config = dict(
    hidden_act='tanh_gelu',
    norm='layernorm',
    qk_norm=False,
    tie_word_embeddings=True,
    init='normal',
    init_std_qkv=0.0273,
    optimizer='adamw',
    batch_tokens=65536,
    max_seq_len=1024,
    doc_mask=True,
)
Each number is 128 + 32 x the weight over its row's rms, rounded and kept within 0 to 255. Layers, rows and columns count from 0. The size above them is the row's rms in percent of the matrix's.

# layer 5 MLP down (transposed), 3072x768, rms 0.0355, rows 2405-2413, columns 384-575
size [ 95  96 109  98 100 102 106 107 103]
[[123  72 179 171 105 137 103  78  93 162 139 158 128 181 108 117 126 121 118 109 144  48 112 155 185  85 157 192 129 115 121 115  96 140 112 100  92 161  93 115 138 138 115 157 123 122 156 142 143 150  95 140  96 177 105 159 123 121 153 192  71 116 114 113  65  55 145 222 124 108 131 153 114 113  99 144 163 129 163 130 173 122 177 123 163 195 132 149 185 111 133  81 201 154 106 103 131 102 135 128 101 142 160 117 195  78 157  92  81  72 130 104 100 153 104 129  65 124 125 109 131 146 138 133  59  90 153 123 128 103 111 147  94 141 163  92  77 201 196 103  81 165 141 183 130  83  86 122 138 113 138 147 132 181 113 124 104 169 140 138 103 130 142 158 139 138 176 164 122  66 182 126 126 121 136 104 184 128 184  93  90 147 130 157 110 115 120 182  94  98  82  99]
 [151 148  61  94 204 157 109 158 191 110  77 205 131  86 146  83 125 174 198  97 143 155 164 129  81 103 134 148 134 137 133  84 133 135  71 114 139  84 200 133 132 107 165 117 110 103  58 108  75 188 128 133 145 143 113  78 101  86  92 174 123 128  96 165 131 119 135 133 160 152 157 107  79 134 145 141 161 157 139 159 164 149 139 160 118 118 130 114 145 114 159 135 136 133 108  98  98 128  72 129 153  82 114 167  99 140 163  68 134 145 125  75  92 205 171  96 134 129 183  97 113 140 117 110 151  94 139 142 153 131 114 154 177 165 133 124 150 160 132 143 110  55 146 151 133 166 102 146 118 153  78  86 104 198 103  73 123 131 137 185 190 157 113  59  94 150 156  82 104 218 148 139 160 131  90 149 121 115 138 213 133 146 136 113 108  90 146 117  97 182 129 150]
 [109  82  98 152 150  66 133 121 195 100 140 106 112 143  63 113 122 117 115  57  84 165 199  73 163 120 100 151 150 123 170 117 150 131 134  99  61 140 152 137 168  60 143 134 107 138 114 158 137 134 115 161 156  91 113 160 145 154 112 150 144 111 161 170 102 130 132 108 161  93 133 103 155  44 123 176  82 117 163 148 101 118 110 114 117 168 143  95 186 130 147 121 114 108 127 107 188 141 135  87 111 122 123 107 133  67 146 103 118 103 101 131 150 117 163 158 142 197 146 138 114 205 101 112 187 153 107 158 161 132  77 138 126 120 153 116 120 185 149 134 163  94 130 135 117 170 128 118 146 130 112 123 198 119 126 113 141 120 158 145 117 116 101  64 140 118 111  96 124 150 193 113 196 101 151 109 182 189 146 107 184 148 147 152 107 114 158 102 125 114  94 155]
 [152 114  83 144 148 161  67 123 102 143 150 150 106 161  71  67 130 171 147  79 114 166 129  81 171  99 142 163  72 136 133 125 113 156 127 128 114 122  82 166  67 141 127 144 154  87  95 118 139 190  69 127 156 200  84  79 147  86 166 159 107 126 136 136 125 172 140 108  99  59 135 176 139 152 142 118 161 136 161 104  52 101 187 116 110 161  76  81  82  35 157 121  63 159 146 104 113 190 186 171  90 135 105 174 155 142 198 112  62 114 139 128 138  95 153 118 131 141 135  74 108 179  83 118 131 170  76 152 112 120  98 111 136 137  74 125 127 147 170 110 119 176 144 118  41 158 114 134  68 123 100 131 164 134 127 173 152 139 166 152 198 163 122 137 134 121 138 167 108  97 105  48 127 160 120 138 170 157 128  60 115 156 106 149 105 111 167 123 133 147 156 117]
 [134 120 176 117  72 148 120 102 109 111 118 133 125 134  76 123 164 164  68  89 178  91 104 114 133 162 126 129 102 100 167 135 104  61 156 109 169  94 109 122 105 203 121  86 136 170 115 102 115 138 120  90 162 140 141 152 133  79 129 112 158 133 173  94 114 149 102 195 213 122 165 111 125 129  99 158  82 147 126 155 138 159 172 119 133 124 136 157 100 114 136 123 135 175 111 112 122  63 134 148 116 132 146 141 103 126 140 190 133 104  67 151 109 164 143 103 186 164 111 136 116  59 171 128 100 136 153 233 165 136  94 137 160 179 164 135 165 188 125 114 108 146  95  69 146 157 116  98 165 103  75 129 158 123 165 100 162 147  81 116 105 130 191 121 146 122 144 134 124 160 134 110 151 193 188 121 141  78 164 115  63 116 127 195 114 116 149 100 168 112 126  99]
 [205  92  78 119 135  66  89 111 126  35 117 119  70 134 191 150 140 116 114 194  92  98 155 167 178 142 123 147 153 165 168 116 137 134 137 144 146 188 136  99 174  91 113  88 166 199  53 132  60 130 120 136 115  89 169 145 132 128 125  71 119 143 151  63 134 113 137 137 119 104 155 143 117  77 118 143  91 184 136  99 138 153 119 123  98  31 181 126 121 166 113 147 131 100 109 120 153 129 113 134 110  63 136  63 115 116 117 165 111 161 165 152 120  90 151  71 129  90 149 140 128 121 111 113 130 106  72  76 153 150 142 192 134 168 131 167 133 122 136 127 127 162 141 138 122  94 212 199 107 110  98 121 151 115 136 132 141 172 129 164 191  93 181 141 151 107 127 110 188 134  98 158 122 146 103 152 153 153 112 157 121 146 114 172  75 166 148 121 127 109  78 143]
 [128  87  99 137 133 170 149 132 122 127 104 155 142 151 139 152 148 160  89 164 133 137  99 128 182 117 139 110 192 132 145 134 117  84 158 125 100 157 127  97  92 101 120  96 121  78 124 179 133 117 116 126 109 113 166 130  87  76 209 153 150 158 172  93 161 191 146 121 133 110 152  94 121  99 160  89 146 209  82 130 122  58 101 154 128 127 100 130 116 102 150 127 124 133 113  78  92 153 130 145 181 183 141 163 122 145 155 153 143 140 118 167 131 199 115 183 159 132 133 125 115  95 175 198 111 154 131 197 170  90 135 111 120  74 103  75 175 108  64  90  85 124 106 138  93 164 166 149 145 117 148 152 111 114 165 152 163  67 125 165 168 124 129  89 150  77  66 146 151  95 135 100 118 106 135 176 136 100 105 144 219 191 149 148 101 112 126 138 155 150  94 118]
 [153  72  73 162 112 105 152 132 154 149 181  77  98 116 130 133 123 207 107 122 180 119 180 143 153  93 180 107  66  94 139  85 134 154 226 149 137 148 109 113  58 102 134 133 119 104  97 121 117 123 109 173 147 167 143 142 136 146 115 122 109  92  71  87 118 135 176 133 106 112 156 101  96 154 133 139 167  91 160  68 148 128 149 124 115  79 107 155  84 105 111  86  93 189 100 134 143 160 163 129 135 104  95 162 121 173 177 156  87 167 109 117 170 177 101 115 105 120 161 141 137 176 144  94 166 124  99 128 176 161 109 117 112  77 144 168 148 144 114  82 125  92 141 141 152 183 138 161 174 164 154 115  93  75 127  84 115 115 117 143 136 214 135 138 192 141 107 135 160 102  91  66  79 138 164 116 161 181 195  74  92 131 136 206  82 152 136 148 170 134 116 140]
 [110  74 127 114 100 108 101 129 163 142 130 145 174 141 147 116 152 154  93 158 102 118 115 133 109 106 127 108  92 111 162 186  88  96  76 131  31 132  99 177  92 128 128  84 104 163 111 167 147 167 130 102 120 106 159 132  95  61 123 114 189  98 138 128 136 142 175 109 150 141 155 109 112 129 149 106 145 131 145 108  98 139 123  94 115 144 101 142 105 188 133 114  94 123  91  96 118 178 135 116 105 102  99 128  94  98 126 107 189 153 133 153 142 167 152 140  87 172 158 108  64 130 113  77  67 112 140 141 146 127 157 122 170 129 127 150 165  74 132  63 143  81 122  78 127 122 117 160 180 104 119 122  85 145 187  99 131 147 153 166  97 163 164 193 134 117  78 158 203 115  67  79 145 114 112 151 154 109 157 158 165  66 134  98 132  88 126 151 120 130 150 142]]
# layer 5 MLP up, 3072x768, rms 0.0382, rows 2406-2413, columns 384-575
size [ 98 100 101 107 103 105 106 109]
[[ 66 127 107 137 127 114 145 155 152 122 102 176 176  80  73  97  92 117 187 121 137  80 139 169 110  95 116 119 137 123  91 155 165  87 151 101 185 118  79 137 125 139 152 105 119 186 130 139  48  95 172 146 127 109 179 123 100 121 104 144 140 127 198 167 129 198 108 131 183 108  64 135 107 127 110 122 132 100 147 108 135  88 101 108 134 105  99 146 103 108 114  79 129 146 184 131  38 117 147 139  92  91 174  94 132  86 113 138 162 144 147  74 117  83 191 115  79 111  66 131 146  81 120 136 145 151 130  83 111 106 149 180 130 119 122 171  94 169  59 156 135  92 115  80 184  55 170 136  99 138 154 139 165 112 111 125 109  93 137 185 139  66  91 146 160  69 144  71 141 139 140 114 138 119 127 134 144  67 145 202 136 123 190 120 126 203 147 148 103 102 110 115]
 [155 155 157  93  92 105 149 122  43  84 105 151 124  84 117 154 138 133 200 140 128 119 125 171 159 130 140  88 130 192  58 104 117 155 111 136 158 162 109 159 129 141 119  85 113 101  96 120 115 126 151  86 156 181 173  84 187 140 123 156 170 102 144 183 188 182  84 150 125 176 102 146  83 122 103  77 184 135 123 114 176 164 140 112 123  81 142  94 127 119 124 151 162 118 189 123  86 123 185  72 142 182 114 183 112 133  89 159 163 149 103  82 138 166 109 181 123  64  58 135 142 100 142 110 107 147 152 134  98 172 111 163 143 162 146 157 114  71  99 131  76 126 152  94 166 136 150  96 148 125 144 163 116 110  89 130  41 122 151 120  94 134 165 149 121 145 100 170  99 119 103 121  85 148  83 148 149 127 145 128 142  78 124  86  87  90  92 116 119 115 118 125]
 [113 162  84 137  66 112 122 169 152 113  82 126 226 154 226 108  87 124  86 127 151 169 107 161 112 128 162 120  91  95  79  68 140  94 122 109 141 149 123 100  97 102  97  78 120  87 113  58 124 130 108  73  99 143 128 120 124 116  63 116 166 185 181 154 142 146 195 117 144 113 165  87 117 101  81 119 118 162 136  97  73 197 148 134 157 144 128 115 111 136  69  99 101 169 184 113 132 124 152  57 174 166 147 150 141 178 130 117 162 166  94  95 115  91 134 176  98 153 141 134 213 131 110  85 161 148 127 144  55  97 159 159 121 131 122 148 128 125  80 128 145 121 173 130  77 155 161 117 105 137 139 135  76 178  94 114 101 140 152 104  96 156 132 158 104  83 144  76 133 141  54 195 108 208 127 109  97 127 119 100 128 150 118  73 117 108 154 137 163 106  95 118]
 [134  48  90 167 111 110 166 173 103 153 123 118 121  95  99 117  76 159 124 163 159 103 110 131  99 108 185 137 142 128 114 100 154 112 117 109 112 190 144 127 172 134 186  94 135 170 121 101 116 114 126 141 115 235 106 109 138  63 133 157  59 153 113 111  62 106 133 140 117 189  68  45 112 112 166 189 129 197 139  95 111 175  80 144  16 102 178 152 130 113 147 150 117  18 132 188  84 106 141  65 162 173 181 165  84 139 162 145 141 117 121 107  84  66  73 164 103  56  86 105 103  95 168  97  79 146 141 182 140 128 109 157 144 149 144 145  54 115 138 111 106 179 105 103  98  81  94 191 122 154 120  96 159  99  75 169  78  69 165 100 171  68 139 155 125 144 124  99  81 111 121 116 129 106 148 138  97 133 126 133 101 159 171  88 150 128 124 140  90 135  94 136]
 [196 142 108 119  62 106 180 121 152 164 116 142 143 151 159  95  87  98 188 142 106 145 166  64 122 134 118 128 147 117  68  96 127 173 103 145  73 116 132 156 103 109 128 143 129 112 153 119 147 144 114 103  75 159 105 135 146 114 151 140 149 103  76  79 162 112 158 104 165 135  71 148 125 167 159  80 169 126 199  73  49 152 161 112 116 180 140 145 170 126 181 115 138  77  91 152  92 109 158 133 118 133 117 133 137  85 116 105 166 147 108 119 124 183 156 112 120 157  76   6 139 155 101 134 119 172 148 159 190 100 117  97 156 136 131  96 123 183 166 106 175 110 104  38 150 101 109 137 199 142 131  96 106 119 139 106 151  88  86  93 122 125 117 125 149 113 101 124 146 165 131 103 124 129 171 179 124 216 117 141 138 140 142 114 137 172  74  44 138 180 167 169]
 [ 96 137 167 161  70  90 187  97 127 154  68 121 108 155 134 195  91 140 101 136 134 114 140  88 130 146 163  84 145 131  99 141 102 137 117 101 173 102 159  99  72 136 133 149  76 129 158  82 137 150 164  77 116  85 200 151 145  90 150 166 152 153 126 145 191 131 160 155 163 144 119 115  74 174 126  95 118 119 136  75 143 164 146 100 125 158 109 103 121 157  93  86 109 134  75 165  88 105 124 124 147 102 128 164 123 158 133 144 173 190 126  59 160  82 131  50 139 131 157 104 136 169 158 153 166 121 108 151 132 177 130 139 138 100 132 110 147 145 132 126 133 131 141 152 166  73 140 102 152 140 125  83 141 116 107  78 139 104 120 185 153 168 136 154 137 117 125 116 152 175 120 124 104  85 145 120 121 190 169  83 186 114 142 115 156 129 179 132 170 132 128 118]
 [105 133 166 109  93 132 117  96 163 109 144 132 108 149 144 104  97 119 187 119 142 124 111  66 145 127 108 136 145 110 135 106 183 138  91 108 157 126 123 142 170  93  52 166 111 145 161  86 105 154 105  80 157 158 175 120 150 125 114 137 138 141 142  84 164  91 170  80 143 121 105 171 107 113  38 147 130 134 136  38  91 140 152 108 137 171 159 136 162 100 177  59 137 122 142  90 125 109 122 139 183  98 149 135  98 123 114 110 169 157  91  82 146 136 133 181 137 106  64 155 146 127 178 133 146 169 123  72 102 147 131 183 164 184 116 175 140 108  55 131 188 126 148  76 131  87 179 168 146 140 138 136 171 120 159 102 161 151 124 183 105 119  95 187  96  98  98 123 122 147  98 112 148  97 126  92 111 126 109 187 149 125 121 100 117 181  92 140 120 163 133 150]
 [131 168 168 109 127 156  84 148  85 123 142 155 118 101 110 137 114 136 159  88 122 115 140 114 159  55 125 100 124 152 172 126 120  99  99 128 129 151  91  46  75  85 118 122 150 101 102 141  78 141 162  73 141 162 162 121  77 162 113 172 129 126 126 146 111 138 167 164 156  67 110 174  46 133 141  80 109 127 114  30 124 207 113  89 132 146 124 108 149 140  98 107 103 117 168  94 132 201 131 128 162 122 166  97 169 126 161 157  79 146 160 132 120  91 133  43 141 145  80  87  72 128 152 160 132 154 141 136 162 118 146 112 189 135  80 128  88 155 133 150 106 102 135 154 136 157 187  97 165  92 122  65 133 151 130  53 202  61 130  89 151 122 165 154 130 146 102 114 136  54 128 165  45  70 160 135 124 135 110 124 163 100 182  93  90 134 146 163 160 151 143 103]]